From a checkpoint of a small transformer trained on Wikipedia: embeddings untied during training, capped logits.
Each number is 50 + 10 x the weight over its row's rms, rounded and kept within 0 to 99. Layers, rows and columns count from 0. The size before them is the row's rms in percent of the matrix's.

# layer 2 MLP up, 1280x320, rms 0.0577, rows 247-290, columns 160-239
095:40 44 48 54 54 38 49 44 67 34 63 36 43 52 57 54 41 51 46 46 42 38 44 28 40 68 62 36 58 52 61 53 40 53 50 63 69 56 40 37 48 51 49 54 38 40 50 49 53 67 68 55 51 49 56 45 61 61 59 48 66 49 66 39 50 54 43 55 58 62 54 49 56 54 60 29 36 51 48 61
109:48 51 60 50 51 52 69 52 52 45 53 53 48 34 49 40 54 68 31 42 50 32 44 38 55 37 57 27 37 51 71 55 39 55 58 46 56 42 31 50 43 43 41 53 36 47 62 61 56 41 54 55 50 46 55 46 54 46 55 48 47 33 65 40 30 69 65 62 46 59 55 37 46 61 51 53 62 50 54 36
104:45 49 41 41 64 32 52 38 54 38 47 55 42 60 53 39 38 67 65 58 54 49 59 45 46 45 46 32 43 53 52 68 47 43 39 56 53 64 53 41 46 65 49 49 54 50 55 56 40 47 55 57 41 41 55 56 50 41 41 46 75 59 61 55 30 28 40 35 46 54 28 61 47 66 46 56 46 61 63 60
102:42 68 42 45 50 45 64 58 31 62 59 63 45 55 44 45 40 62 61 54 46 49 46 41 39 44 57 40 46 50 55 65 61 60 55 40 59 44 57 50 58 56 57 43 60 39 49 59 60 52 32 54 51 62 57 44 41 58 74 58 58 65 48 46 50 41 61 40 32 50 44 60 66 55 51 24 57 55 44 80
104:29 58 41 49 38 53 51 48 47 47 56 53 34 49 56 50 47 58 48 47 67 55 43 49 33 48 51 48 57 58 41 44 36 25 27 27 69 50 32 51 61 54 62 45 55 47 51 51 59 44 57 63 65 71 43 51 52 47 45 67 50 62 56 42 47 41 50 56 43 36 36 55 57 59 46 39 55 53 59 33
103:37 37 58 45 60 60 58 53 67 67 56 62 57 57 39 38 51 31 53 43 44 54 64 51 58 51 52 65 56 57 50 48 41 62 64 50 48 42 58 44 58 41 60 46 28 35 59 59 54 35 46 37 37 44 55 43 59 66 39 60 49 35 64 58 59 53 55 73 48 52 52 63 43 55 83 30 49 52 51 57
105:54 76 60 57 52 32 45 26 51 41 56 59 57 31 56 52 49 60 38 53 67 62 43 37 43 45 60 47 51 52 52 41 64 62 47 40 74 43 59 56 46 53 56 56 56 37 64 59 49 54 59 58 39 37 57 52 46 55 59 49 47 39 62 54 74 58 33 47 39 51 37 47 56 60 43 52 41 29 39 56
094:74 54 56 55 47 27 37 39 52 49 59 63 54 39 42 48 53 22 46 63 44 40 45 54 57 52 53 66 35 36 57 52 44 40 69 49 57 76 57 53 38 66 65 66 39 57 59 40 46 65 45 55 50 43 61 53 47 66 41 55 66 41 52 52 60 51 63 53 34 47 37 50 66 63 59 49 60 47 37 31
103:26 55 55 46 46 31 65 68 50 39 50 33 56 41 57 42 44 55 48 52 50 53 48 51 40 49 55 50 55 58 51 26 46 55 67 58 37 48 55 58 67 63 52 57 38 35 52 57 53 37 55 58 58 46 36 61 55 55 65 48 75 61 52 45 47 46 47 62 50 42 56 65 45 55 63 59 30 43 38 47
103:53 45 40 46 50 51 45 43 34 56 52 33 45 60 53 48 46 62 31 46 41 37 49 59 44 51 47 49 63 53 51 67 56 63 60 56 38 57 43 39 69 64 46 63 42 43 53 55 68 51 44 47 59 51 41 44 47 36 50 64 52 45 56 56 35 63 57 46 48 53 53 59 56 63 54 45 41 53 55 67
101:49 63 47 71 52 29 66 57 56 53 67 37 44 44 56 56 43 38 56 76 53 38 51 67 41 51 38 39 52 52 62 36 45 57 31 39 58 32 53 50 55 46 53 62 32 63 46 45 58 51 50 70 51 45 47 47 40 49 64 52 66 42 55 63 35 45 34 49 50 50 44 61 52 37 38 51 38 63 41 55
101:41 49 67 54 55 44 62 48 46 50 41 66 55 51 56 61 49 42 54 64 54 46 59 46 41 52 67 29 47 39 62 58 64 47 48 34 65 38 31 56 48 58 53 47 57 62 50 55 47 53 36 60 67 49 35 44 53 55 36 55 64 53 46 54 49 46 46 51 30 63 41 40 53 54 56 38 47 54 41 60
097:49 49 55 57 50 37 51 49 44 40 42 70 48 55 48 53 46 53 63 65 48 47 54 53 27 48 53 45 37 59 42 43 75 62 35 39 62 41 39 46 66 47 42 52 49 59 53 47 42 38 44 53 56 58 48 62 57 58 44 48 47 60 53 57 47 58 55 50 49 53 27 51 52 61 42 42 66 38 33 54
093:39 49 55 47 45 68 56 43 48 45 59 57 41 50 52 45 48 67 55 66 31 74 33 62 38 33 57 64 48 47 25 47 44 55 46 48 35 59 43 63 79 28 61 57 54 49 45 45 56 38 43 47 41 50 42 44 61 44 61 58 44 40 53 65 61 41 55 50 74 61 56 55 59 72 48 49 45 50 49 60
105:42 45 44 52 37 63 55 63 56 54 51 42 56 52 47 44 49 41 48 46 60 41 42 54 38 47 59 32 40 50 38 44 68 66 39 44 35 53 39 45 47 45 42 57 47 56 59 56 40 46 71 61 48 59 57 40 50 67 48 64 62 44 55 44 60 50 42 42 28 51 34 44 44 67 41 57 60 57 44 61
107:36 56 40 65 46 56 32 46 59 45 60 31 43 61 47 31 41 43 43 64 45 41 37 43 39 36 34 37 63 49 47 48 42 54 63 44 30 58 45 44 55 42 53 67 51 35 55 64 61 49 51 40 58 47 33 42 62 84 46 50 56 50 64 54 47 59 56 64 61 36 59 58 60 37 51 41 69 44 54 59
102:41 39 49 64 59 36 44 41 63 49 60 31 58 56 59 58 62 51 52 55 51 40 51 60 63 62 64 36 47 61 40 67 56 49 51 53 48 53 35 47 48 41 55 40 41 39 62 53 47 44 52 54 56 36 59 45 52 63 67 49 57 62 42 36 51 68 59 39 43 33 71 68 57 46 48 46 53 71 56 31
108:43 43 48 69 46 53 43 64 40 39 53 51 43 69 54 52 59 52 55 39 44 48 34 64 41 43 58 57 49 58 56 43 71 53 59 49 55 59 58 50 52 60 61 48 62 39 43 56 56 49 49 56 60 32 48 51 55 52 48 68 62 50 66 50 55 48 46 69 38 44 58 69 40 58 36 38 65 51 55 47
107:34 47 41 37 54 31 46 47 39 49 52 67 33 47 42 42 42 40 39 35 27 49 35 46 54 39 49 54 43 38 51 67 32 57 34 59 54 53 63 53 56 61 75 63 56 37 59 48 41 59 57 57 48 52 53 42 68 65 62 60 50 64 48 42 60 46 64 45 54 42 52 56 57 42 42 54 43 49 53 52
109:42 29 44 44 64 44 54 60 62 23 47 43 47 56 58 49 46 44 73 49 44 53 35 48 44 68 48 49 40 58 44 48 51 70 47 46 47 57 57 49 66 49 40 52 55 52 49 45 45 55 57 56 58 53 51 41 35 51 53 56 40 39 76 39 45 58 60 49 46 42 62 49 56 64 46 51 37 41 66 45
096:49 49 43 55 52 52 32 51 55 65 68 38 46 48 44 46 41 37 64 70 47 44 52 42 39 45 65 49 31 35 32 52 58 54 32 38 49 55 50 45 56 47 53 61 53 52 48 60 51 38 62 50 70 32 44 49 46 48 48 52 62 47 55 71 50 61 50 49 59 33 34 39 67 63 50 68 56 50 36 45
102:43 62 41 45 35 55 29 45 47 54 65 51 64 39 61 69 40 56 48 59 69 58 52 55 35 55 52 41 47 40 49 35 75 54 44 44 52 56 41 34 39 34 49 50 42 43 53 57 34 50 49 63 44 50 45 48 53 49 51 62 40 44 45 50 56 57 61 47 34 43 49 55 58 56 31 54 42 64 45 53
090:51 45 57 60 64 55 60 59 50 30 53 56 60 41 65 71 44 27 53 40 48 55 32 55 68 51 49 53 43 58 54 68 59 46 31 50 62 46 42 61 53 39 55 56 59 53 39 49 46 59 44 56 52 58 57 60 46 51 62 59 64 49 53 52 60 44 37 55 58 48 51 57 55 47 57 28 66 71 48 50
105:61 60 55 55 48 51 53 52 34 47 58 41 48 60 51 48 39 28 51 41 63 52 21 49 37 44 50 48 51 51 43 53 37 50 35 31 52 47 58 42 74 54 56 58 60 27 55 51 59 62 52 56 57 45 64 34 67 58 46 53 56 40 66 39 51 41 56 51 50 31 34 39 54 55 68 43 49 45 47 27
103:45 52 58 38 51 50 47 40 69 40 32 59 56 67 49 44 44 26 55 56 42 52 45 57 26 58 59 55 41 55 51 58 50 39 48 48 61 59 41 63 52 63 61 56 45 36 45 59 59 46 62 63 51 75 65 46 50 59 35 69 55 55 54 40 62 48 59 49 32 42 48 32 33 70 50 47 58 45 55 55
098:41 59 66 51 55 39 63 53 37 73 51 52 34 48 51 34 34 47 55 43 52 39 54 50 45 51 40 38 49 55 45 65 54 50 32 43 62 47 30 50 48 48 55 70 73 43 64 64 49 58 58 43 56 37 45 60 61 54 20 29 68 40 54 59 48 56 41 63 46 54 30 39 68 58 52 47 50 45 51 54
105:52 61 69 64 56 63 47 47 62 67 68 55 46 61 61 52 39 50 55 67 50 53 44 36 52 46 53 43 48 52 58 48 27 49 32 54 61 37 51 52 34 35 35 60 54 41 60 45 47 52 66 50 46 40 50 57 42 69 59 51 54 49 57 44 42 54 27 52 44 64 47 36 38 60 46 40 51 70 58 44
101:57 68 28 60 45 43 69 56 56 32 59 59 52 57 50 77 44 51 55 34 36 49 46 84 45 54 48 64 42 54 67 48 35 58 48 45 55 64 63 46 52 50 66 58 46 42 47 37 54 46 47 58 50 56 57 44 40 58 55 48 58 44 54 54 48 74 63 52 48 29 51 55 51 40 52 58 49 53 49 42
098:33 59 44 49 59 47 42 55 52 62 64 46 38 67 29 43 55 66 36 47 45 42 46 40 43 52 51 60 43 56 46 54 50 47 43 55 58 32 52 70 39 60 52 45 41 53 56 62 48 34 33 53 55 59 66 39 53 62 57 53 59 55 61 53 34 50 49 44 30 43 55 50 46 57 49 32 57 54 52 53
090:53 58 48 59 54 46 51 59 46 44 57 48 66 47 39 45 36 54 49 34 54 43 35 56 57 46 52 33 31 52 40 61 65 54 46 59 60 46 47 40 55 36 68 53 50 46 59 65 55 53 45 55 56 55 47 64 49 59 55 53 64 59 46 59 64 61 45 24 40 52 48 54 59 36 63 22 52 61 49 30
094:36 49 38 56 48 68 52 47 59 38 40 60 37 58 38 52 49 49 50 33 67 57 60 34 58 43 60 33 36 50 39 50 47 60 53 51 54 47 38 41 42 46 57 61 64 62 65 51 71 52 54 72 39 56 41 58 47 52 52 46 51 50 54 41 56 40 33 49 62 60 42 52 53 50 67 65 64 54 58 57
102:43 42 32 64 55 39 50 58 34 46 74 60 37 62 53 41 47 37 58 50 55 41 37 66 50 60 44 34 31 41 45 67 53 50 49 43 43 57 48 66 32 35 62 54 73 58 57 67 41 39 58 63 28 44 54 44 42 43 32 61 57 49 56 53 56 64 36 41 54 60 34 63 44 71 57 54 69 27 38 55
090:48 34 44 52 69 63 54 33 50 41 33 55 38 48 56 48 42 37 56 53 47 59 47 62 34 58 43 60 56 63 37 45 53 53 53 44 43 35 37 36 62 55 47 64 57 34 44 57 47 40 60 40 58 48 52 47 40 70 61 58 52 32 58 54 51 57 33 52 48 58 39 53 70 60 39 58 59 33 56 59
089:53 57 73 45 49 47 69 33 55 59 42 58 54 38 53 38 48 44 56 58 51 44 39 69 43 57 68 44 40 47 66 39 52 47 47 50 60 55 52 57 38 54 57 53 62 42 47 54 35 56 48 60 47 59 42 62 48 29 71 47 49 41 41 65 41 56 62 56 49 45 56 47 64 70 64 39 46 69 57 42
091:56 52 54 44 57 51 50 50 46 35 45 59 53 38 48 53 53 45 28 43 50 52 31 41 42 39 39 60 48 63 53 68 53 69 51 41 41 60 66 62 55 38 60 61 46 42 55 58 58 48 50 36 59 35 55 60 45 45 47 62 50 43 55 67 50 47 44 59 42 32 63 51 45 59 68 52 44 67 65 50
090:60 55 64 66 50 53 55 36 31 40 44 32 60 49 56 51 47 56 43 48 59 53 41 57 60 43 53 54 48 39 61 44 57 53 37 46 68 48 52 37 64 26 66 47 49 47 38 63 64 47 57 57 40 40 50 49 44 39 62 46 50 45 62 36 44 57 46 36 42 54 52 59 46 64 43 70 49 75 56 52
093:35 59 44 67 59 60 44 59 40 49 41 69 39 40 44 52 52 37 65 42 45 45 50 44 80 79 38 50 45 41 41 58 54 59 46 55 43 73 58 59 53 66 53 51 57 33 53 44 38 70 47 64 65 46 33 65 61 46 45 42 57 51 45 49 59 53 56 35 55 45 60 44 39 61 58 43 46 44 43 39
104:47 21 36 55 29 70 57 55 44 62 41 48 68 44 51 56 43 34 58 60 61 54 36 40 52 65 39 58 52 53 53 50 55 57 58 46 55 73 33 50 47 50 58 49 64 47 54 51 43 56 48 58 65 42 36 46 41 63 58 31 61 48 56 45 45 47 37 53 65 55 65 40 54 47 52 73 47 52 55 54
095:49 55 51 65 64 62 33 56 57 44 45 57 71 60 63 45 56 29 56 51 44 49 39 56 80 49 39 51 53 39 75 59 71 49 49 47 49 69 57 43 49 52 50 56 51 69 49 65 47 62 54 46 40 59 64 59 54 64 38 54 55 49 44 48 30 50 52 52 48 42 41 52 40 52 52 44 44 46 46 44
093:44 42 40 41 60 54 43 39 50 68 39 61 57 53 41 41 39 65 44 71 57 35 52 54 54 54 51 68 53 73 62 52 54 69 56 30 61 53 46 43 48 48 49 48 41 49 45 53 34 37 71 53 56 41 46 52 58 65 47 55 60 39 41 70 33 51 40 37 58 32 38 38 64 58 64 58 65 49 43 46
108:48 47 48 50 38 54 60 66 42 72 63 51 69 38 66 65 50 44 56 44 51 56 41 46 39 51 44 51 36 48 43 62 60 50 65 40 35 50 61 53 68 38 69 65 37 44 46 47 61 49 47 41 47 52 55 40 48 44 51 33 55 48 53 65 61 56 43 43 53 49 41 42 61 60 48 66 36 58 40 40
105:33 56 43 55 46 39 59 56 63 50 60 46 49 56 49 56 58 65 44 53 28 37 24 45 49 42 56 58 25 53 68 55 48 53 43 28 57 51 57 71 50 44 47 54 43 49 52 49 38 43 40 50 52 64 53 43 48 63 44 60 46 41 50 42 58 32 47 37 39 46 56 43 43 45 34 57 56 77 64 39
108:41 51 33 53 63 59 60 57 52 51 49 64 47 44 56 45 46 29 48 42 47 41 37 42 40 42 47 38 49 33 48 52 47 49 39 49 50 58 61 42 48 48 57 56 61 52 65 49 30 48 48 63 37 45 36 61 47 55 49 62 47 36 68 57 61 57 42 60 49 57 49 36 57 68 60 50 42 55 43 34
099:46 49 46 51 63 50 50 67 50 58 68 48 41 35 45 58 51 50 52 44 38 47 62 60 43 43 34 46 60 64 45 46 52 58 46 56 48 73 63 29 62 52 50 50 37 40 52 44 58 46 41 56 53 36 48 65 60 67 50 52 47 53 65 48 62 60 60 36 58 39 69 37 34 59 49 31 47 42 50 46
# layer 2 MLP down (transposed), 1280x320, rms 0.0427, rows 247-290, columns 160-239
085:57 46 25 40 43 59 52 38 20 68 46 63 53 43 41 34 41 40 41 48 44 43 49 52 54 40 29 53 45 42 69 58 49 51 58 43 53 58 54 44 43 64 48 51 53 47 58 46 46 51 43 53 39 63 42 60 43 45 58 53 32 43 38 54 57 61 59 40 62 66 53 55 60 55 33 48 45 55 49 45
104:21 33 46 52 47 50 67 43 56 46 54 43 54 56 39 53 60 43 50 48 47 70 36 42 53 46 47 72 60 51 41 48 49 48 53 49 43 45 42 63 64 60 55 48 59 64 39 43 39 39 60 35 44 25 44 61 56 53 53 51 47 46 43 28 37 43 51 42 53 38 44 54 41 53 61 37 33 52 59 44
103:58 62 55 49 60 34 44 21 48 61 52 36 55 54 48 33 51 45 45 42 60 59 61 62 65 56 53 40 42 53 47 41 57 49 50 59 44 27 46 61 52 67 51 61 53 57 38 40 53 44 60 43 55 51 62 28 46 50 67 64 58 53 61 59 50 55 61 47 51 45 77 80 58 39 40 59 52 51 51 52
103:47 44 48 59 35 38 49 48 63 38 49 48 52 60 42 52 45 43 44 54 36 52 55 39 52 58 54 63 55 58 52 57 40 40 42 41 46 55 68 53 49 51 43 74 48 67 48 49 41 42 63 42 53 50 40 61 48 46 59 62 35 43 53 57 36 49 36 56 61 44 40 37 41 35 38 48 64 54 52 42
104:49 49 66 38 58 29 54 46 51 45 53 46 73 48 47 51 29 45 47 37 44 52 55 50 49 49 46 60 53 45 31 57 66 23 49 49 55 31 62 69 69 48 53 51 59 45 50 45 61 57 47 55 47 58 55 59 36 80 39 60 39 34 34 50 46 47 31 47 55 50 48 46 34 50 42 53 35 38 47 52
101:61 51 46 48 51 66 33 58 67 48 73 49 63 41 38 35 56 50 61 59 45 51 41 33 52 42 40 26 46 63 66 65 46 43 46 49 34 35 44 46 56 68 37 52 54 39 46 32 57 47 46 43 48 48 54 52 52 44 53 67 38 45 66 53 50 62 54 70 46 45 45 32 38 61 47 46 57 48 60 47
107:51 44 49 49 65 58 59 70 56 51 57 66 51 71 41 25 43 53 49 36 36 57 54 66 51 44 57 47 47 44 51 62 45 47 60 42 43 37 55 48 43 55 60 63 47 42 50 52 47 47 61 40 59 50 48 50 60 43 44 40 58 61 44 46 49 48 53 46 34 51 51 49 47 37 58 70 46 50 53 44
097:48 50 63 52 37 52 56 54 72 49 51 47 51 38 66 56 67 35 55 65 55 57 46 59 54 68 59 36 39 39 47 46 43 55 55 39 56 49 47 45 54 52 30 48 53 59 48 53 54 61 58 41 38 44 50 54 28 56 48 36 74 63 58 46 46 31 62 51 62 38 43 52 51 52 48 45 55 34 69 39
105:32 51 57 51 46 66 55 57 43 59 61 43 45 49 48 73 64 47 48 38 58 57 53 54 52 46 52 43 57 64 53 40 43 54 50 70 50 59 51 68 52 47 51 55 44 51 41 52 47 42 58 63 42 30 60 46 55 62 42 31 58 49 47 56 40 54 54 57 54 48 54 51 52 40 59 39 39 55 39 43
098:30 53 53 48 49 62 49 48 50 53 45 53 37 30 46 64 42 35 43 59 58 57 42 60 34 63 50 45 31 43 59 49 64 66 43 42 46 47 40 48 37 57 59 55 61 53 64 55 46 57 39 62 58 57 51 41 34 46 48 63 55 56 59 41 42 53 40 58 66 45 54 31 65 39 44 24 68 32 43 47
101:47 51 60 57 52 55 39 51 57 59 52 35 43 70 58 59 54 51 42 42 70 53 53 54 66 53 53 49 51 53 53 57 42 57 32 53 49 31 57 37 46 39 41 45 61 51 60 39 46 39 36 31 35 49 40 49 53 61 53 24 51 59 63 57 46 42 34 56 33 55 43 57 45 60 48 41 42 35 47 41
104:58 36 63 52 29 34 49 54 61 66 47 41 63 66 38 59 36 52 48 54 60 54 47 39 54 53 51 65 57 56 65 44 56 30 39 44 39 41 46 34 24 54 56 51 47 38 49 32 57 38 46 61 45 43 54 54 55 40 37 46 52 48 52 35 39 51 84 31 55 49 50 51 60 48 44 48 55 49 39 46
094:60 58 31 44 67 71 59 62 35 67 48 29 32 45 50 44 51 55 47 47 56 54 26 51 51 47 23 41 55 48 37 66 55 44 42 64 39 53 50 47 30 45 53 58 52 61 42 65 47 43 56 55 45 50 50 58 55 65 32 53 51 61 47 87 54 56 46 52 48 61 51 78 40 48 65 56 47 38 65 35
093:51 47 62 50 60 50 46 33 59 41 40 58 43 46 37 37 41 55 38 44 58 41 51 40 49 60 66 45 55 47 59 60 70 72 53 41 51 43 54 38 57 39 34 48 49 55 58 68 44 65 63 25 36 66 70 50 47 76 48 51 49 46 44 50 60 37 46 60 54 74 43 61 46 47 61 69 68 60 62 56
105:45 30 51 51 48 50 33 53 45 62 51 48 55 68 34 53 43 45 50 25 40 39 49 45 55 61 61 49 62 44 46 36 36 28 44 56 42 48 37 50 55 73 53 41 61 63 48 39 50 47 48 51 49 60 38 54 55 64 53 53 52 59 44 49 43 32 41 48 60 55 54 68 42 34 46 43 47 55 48 54
106:44 34 62 49 53 50 49 55 45 49 58 45 35 56 68 48 53 69 42 33 52 48 41 54 50 61 32 69 31 44 50 50 54 58 52 47 46 61 35 57 44 56 66 56 49 50 49 51 63 65 53 64 47 51 59 40 41 59 29 40 68 54 58 38 60 41 40 41 58 53 36 44 36 46 41 55 54 40 56 46
100:50 54 42 35 40 43 58 61 49 56 56 72 51 57 36 58 45 26 48 47 39 58 56 64 36 56 33 63 52 52 48 47 57 63 38 45 73 43 56 49 46 49 55 66 47 39 36 61 45 52 39 31 58 42 40 48 78 45 66 49 59 46 46 54 64 60 48 46 62 53 60 37 22 47 58 47 48 37 51 51
105:32 33 45 50 61 22 61 38 51 41 44 38 70 40 47 36 54 41 55 55 46 43 53 51 36 44 55 53 56 56 53 55 70 54 63 41 41 38 28 42 37 56 47 35 43 59 42 63 58 47 30 47 53 56 70 48 44 47 74 39 52 68 35 36 59 63 52 36 41 50 42 55 54 56 71 43 48 55 57 56
107:52 48 31 55 54 54 49 46 59 60 39 48 69 45 61 50 45 57 51 32 70 52 36 52 46 61 75 51 66 42 57 42 59 40 46 49 54 39 51 39 31 41 47 49 52 63 58 47 24 44 58 55 49 46 52 66 65 60 49 63 42 57 57 60 66 43 55 42 42 61 39 62 30 47 54 53 47 48 58 59
106:46 50 64 65 32 57 76 53 66 48 54 40 34 53 51 45 44 56 74 57 46 57 47 19 49 51 47 51 44 58 52 47 55 63 52 43 63 42 56 49 53 51 62 36 49 45 64 30 51 37 50 67 36 50 50 57 56 48 54 83 42 58 38 48 40 52 49 52 58 42 51 52 65 62 40 46 43 42 45 45
096:42 33 48 52 58 55 37 57 50 49 44 37 48 35 44 56 47 48 56 34 38 57 48 34 60 48 41 47 54 56 50 58 60 40 57 43 50 50 50 53 41 34 36 58 46 63 59 76 60 66 66 48 55 64 44 53 38 47 51 43 62 40 48 44 49 50 55 56 66 51 64 47 55 52 50 52 48 46 54 57
104:68 48 29 40 44 40 50 57 54 55 62 53 58 48 46 32 49 49 39 50 28 55 51 31 49 51 39 52 48 45 60 37 49 51 61 42 41 54 61 51 54 54 73 34 71 41 47 41 66 34 45 58 46 49 45 37 39 54 53 56 37 44 54 49 49 61 48 59 57 36 60 50 49 54 53 25 41 48 41 41
092:62 46 71 40 65 42 52 56 52 44 50 33 40 38 48 64 46 47 39 46 52 47 47 50 51 52 42 53 54 62 50 40 26 63 41 60 48 66 39 63 58 57 46 57 54 64 50 57 43 33 40 48 47 76 46 36 52 70 38 22 67 38 43 66 54 42 48 59 64 43 60 44 44 60 46 42 40 56 62 46
106:58 59 50 51 53 47 58 33 66 54 46 50 32 50 44 37 45 62 46 39 41 40 31 63 27 42 38 45 49 40 58 58 61 42 47 57 67 68 55 41 48 43 56 46 46 44 50 46 40 56 48 53 57 46 61 29 61 36 53 38 38 40 60 58 52 63 48 42 59 55 43 40 57 72 40 28 52 40 60 43
100:53 47 38 58 45 43 54 39 32 28 65 58 64 47 51 65 38 52 30 52 48 57 38 21 57 62 58 61 37 45 68 46 63 26 82 57 53 48 57 49 46 49 50 49 61 50 50 63 55 69 37 47 24 39 72 34 55 53 52 48 40 60 24 51 52 33 61 43 59 50 37 56 57 55 57 42 48 42 50 54
099:51 64 57 60 46 54 59 46 69 44 58 51 36 74 51 49 37 40 53 55 45 46 62 44 31 54 50 50 47 52 61 54 58 46 66 31 38 58 35 66 56 43 55 42 40 53 47 29 34 50 57 53 62 47 41 39 51 57 31 37 60 53 44 32 44 41 41 55 48 50 55 60 35 60 54 46 59 48 50 41
108:47 33 56 34 34 32 56 41 50 36 42 48 61 59 27 60 31 54 42 42 51 60 48 54 46 44 35 34 57 32 54 47 55 51 54 59 50 45 37 47 58 51 63 65 46 37 54 43 46 62 56 42 36 40 49 41 55 71 48 49 49 49 44 58 50 55 34 46 48 57 42 53 52 34 50 35 45 55 45 71
107:40 52 53 70 43 47 39 39 69 41 46 35 45 45 34 41 63 46 42 32 34 57 53 42 46 69 41 52 55 70 53 34 36 44 41 56 61 55 58 35 30 55 51 45 59 45 51 34 59 57 49 54 61 45 46 47 65 44 40 54 48 41 37 42 28 46 55 38 46 47 54 50 53 51 48 36 38 41 46 36
098:55 47 59 57 41 43 61 37 52 44 46 44 42 47 49 48 58 48 53 59 69 54 59 53 64 34 59 58 44 63 50 63 43 60 77 62 57 46 53 58 59 27 46 47 60 48 49 25 79 60 49 56 56 28 44 44 51 45 71 42 65 59 36 67 65 47 43 39 64 21 67 52 58 42 39 44 44 46 34 43
097:46 56 38 36 65 45 50 58 68 49 54 56 49 43 63 60 55 69 52 50 37 57 46 50 48 36 65 65 66 42 47 51 50 62 59 45 43 48 55 63 47 51 40 60 41 40 36 38 53 52 65 63 43 45 43 66 45 53 48 61 50 44 48 57 43 47 60 51 56 49 47 64 54 37 40 53 58 36 41 50
093:72 53 41 56 52 59 54 54 41 57 72 54 50 56 50 48 43 57 62 59 55 60 58 49 33 47 27 52 46 35 45 41 50 35 61 51 42 66 32 43 35 65 51 46 40 57 33 49 33 64 37 44 27 42 46 56 66 60 40 46 45 61 48 43 63 51 42 55 48 52 47 24 40 48 45 51 36 54 48 51
103:47 46 51 40 51 55 48 46 51 61 47 35 40 48 42 53 44 44 35 43 36 46 68 44 28 46 51 54 39 47 53 38 55 41 56 58 55 40 61 50 40 62 64 41 62 53 61 62 44 42 42 48 56 49 46 36 54 58 60 52 45 36 41 41 31 55 31 42 53 50 41 42 75 40 59 43 60 55 44 64
090:34 64 52 34 52 38 58 47 42 48 56 68 53 67 50 45 46 55 60 57 59 38 42 34 36 38 64 38 64 46 48 54 39 46 56 61 52 26 50 63 89 56 48 47 61 45 61 51 30 32 52 42 44 42 44 34 50 62 51 35 58 61 44 38 46 43 45 46 43 47 39 61 49 48 45 46 52 54 54 46
096:18 56 58 44 38 43 56 48 59 49 36 59 51 46 48 50 72 41 50 31 38 47 46 55 26 62 58 50 61 56 51 36 70 46 55 38 46 54 58 56 30 55 48 36 49 58 40 53 42 50 55 49 67 52 37 60 36 62 62 47 46 55 73 52 37 45 66 48 68 46 62 45 39 71 41 53 54 46 46 61
093:42 57 31 58 58 52 39 48 49 66 59 39 58 50 39 57 44 42 69 50 59 52 59 64 47 59 59 46 50 55 42 61 54 50 58 55 49 57 45 33 44 38 41 29 45 53 68 48 51 58 40 54 36 59 53 43 54 66 49 43 58 56 45 67 51 63 59 54 55 57 29 50 53 72 34 46 44 55 48 46
093:52 62 48 58 53 68 39 64 51 37 39 48 53 57 47 28 47 61 19 59 46 51 38 56 52 47 42 61 59 72 74 36 45 52 63 56 66 47 53 53 46 45 63 49 55 57 54 54 38 47 46 27 39 47 54 68 48 51 51 63 56 63 33 46 44 69 62 51 48 52 57 45 57 46 49 43 49 52 65 40
092:64 56 48 36 54 47 72 48 63 35 62 58 37 51 39 54 54 61 54 37 49 50 51 43 44 26 61 54 40 75 32 49 35 57 40 41 46 41 47 24 45 40 47 56 60 61 45 50 51 57 57 59 48 40 47 57 47 64 66 66 54 41 42 50 37 53 42 70 50 51 41 53 60 47 46 37 56 77 53 38
104:67 42 58 42 45 53 44 64 50 62 43 57 30 60 53 47 45 57 46 67 48 30 59 63 37 65 62 47 75 51 64 53 65 57 34 43 54 42 21 46 59 40 50 46 64 49 79 35 39 46 60 56 30 43 27 54 44 24 53 54 47 60 50 60 29 48 49 54 53 60 52 37 40 61 61 61 42 44 51 43
098:45 48 57 51 65 53 39 48 45 43 42 54 65 56 54 49 79 49 41 47 55 45 74 52 65 66 35 70 39 49 61 47 42 56 51 45 46 49 39 65 38 67 64 60 61 55 55 61 42 69 50 53 36 59 59 31 55 47 61 46 58 34 39 54 55 46 37 43 57 48 41 35 48 28 70 61 64 39 46 37
093:65 52 34 61 57 28 48 38 52 51 41 54 58 62 38 66 63 44 34 47 68 63 59 42 55 58 52 54 43 60 49 49 33 42 51 44 27 48 65 39 52 36 40 50 62 46 43 52 39 33 52 32 42 60 49 48 42 75 39 64 56 60 57 53 50 57 36 82 44 42 63 48 46 56 69 38 45 45 50 37
109:42 53 55 56 80 64 42 48 40 64 48 49 48 56 54 43 32 54 44 57 61 61 39 64 64 36 63 63 39 58 48 54 50 49 26 29 49 41 52 62 42 32 60 41 61 49 53 45 47 76 56 66 56 39 46 56 51 48 30 40 58 47 60 51 45 53 34 57 51 67 49 63 49 62 62 45 41 39 57 39
104:46 36 56 46 46 56 26 53 49 54 38 43 64 52 66 50 40 65 45 53 62 51 60 38 48 54 47 55 61 51 51 42 56 61 59 52 39 47 65 53 60 57 59 44 54 27 46 49 54 47 38 40 33 54 51 48 60 66 62 52 41 38 28 57 47 59 59 34 62 49 49 62 57 61 51 43 47 56 45 56
108:56 51 50 38 42 46 49 57 48 50 27 39 37 64 55 59 58 60 42 28 58 50 37 32 39 58 59 52 52 45 51 64 46 49 72 56 43 57 46 53 50 49 48 18 37 63 61 46 47 45 47 63 56 46 37 33 50 43 41 60 41 55 42 70 52 51 45 65 47 53 57 45 65 42 44 36 48 52 59 55
096:43 61 56 46 55 64 41 57 41 30 29 45 54 49 53 42 65 43 44 60 48 47 53 60 46 51 70 60 57 44 66 42 52 40 60 42 32 41 22 63 37 46 31 61 59 50 62 40 37 48 49 49 50 43 64 30 40 43 57 58 54 43 39 52 57 57 43 37 55 54 31 53 68 55 58 54 55 47 48 46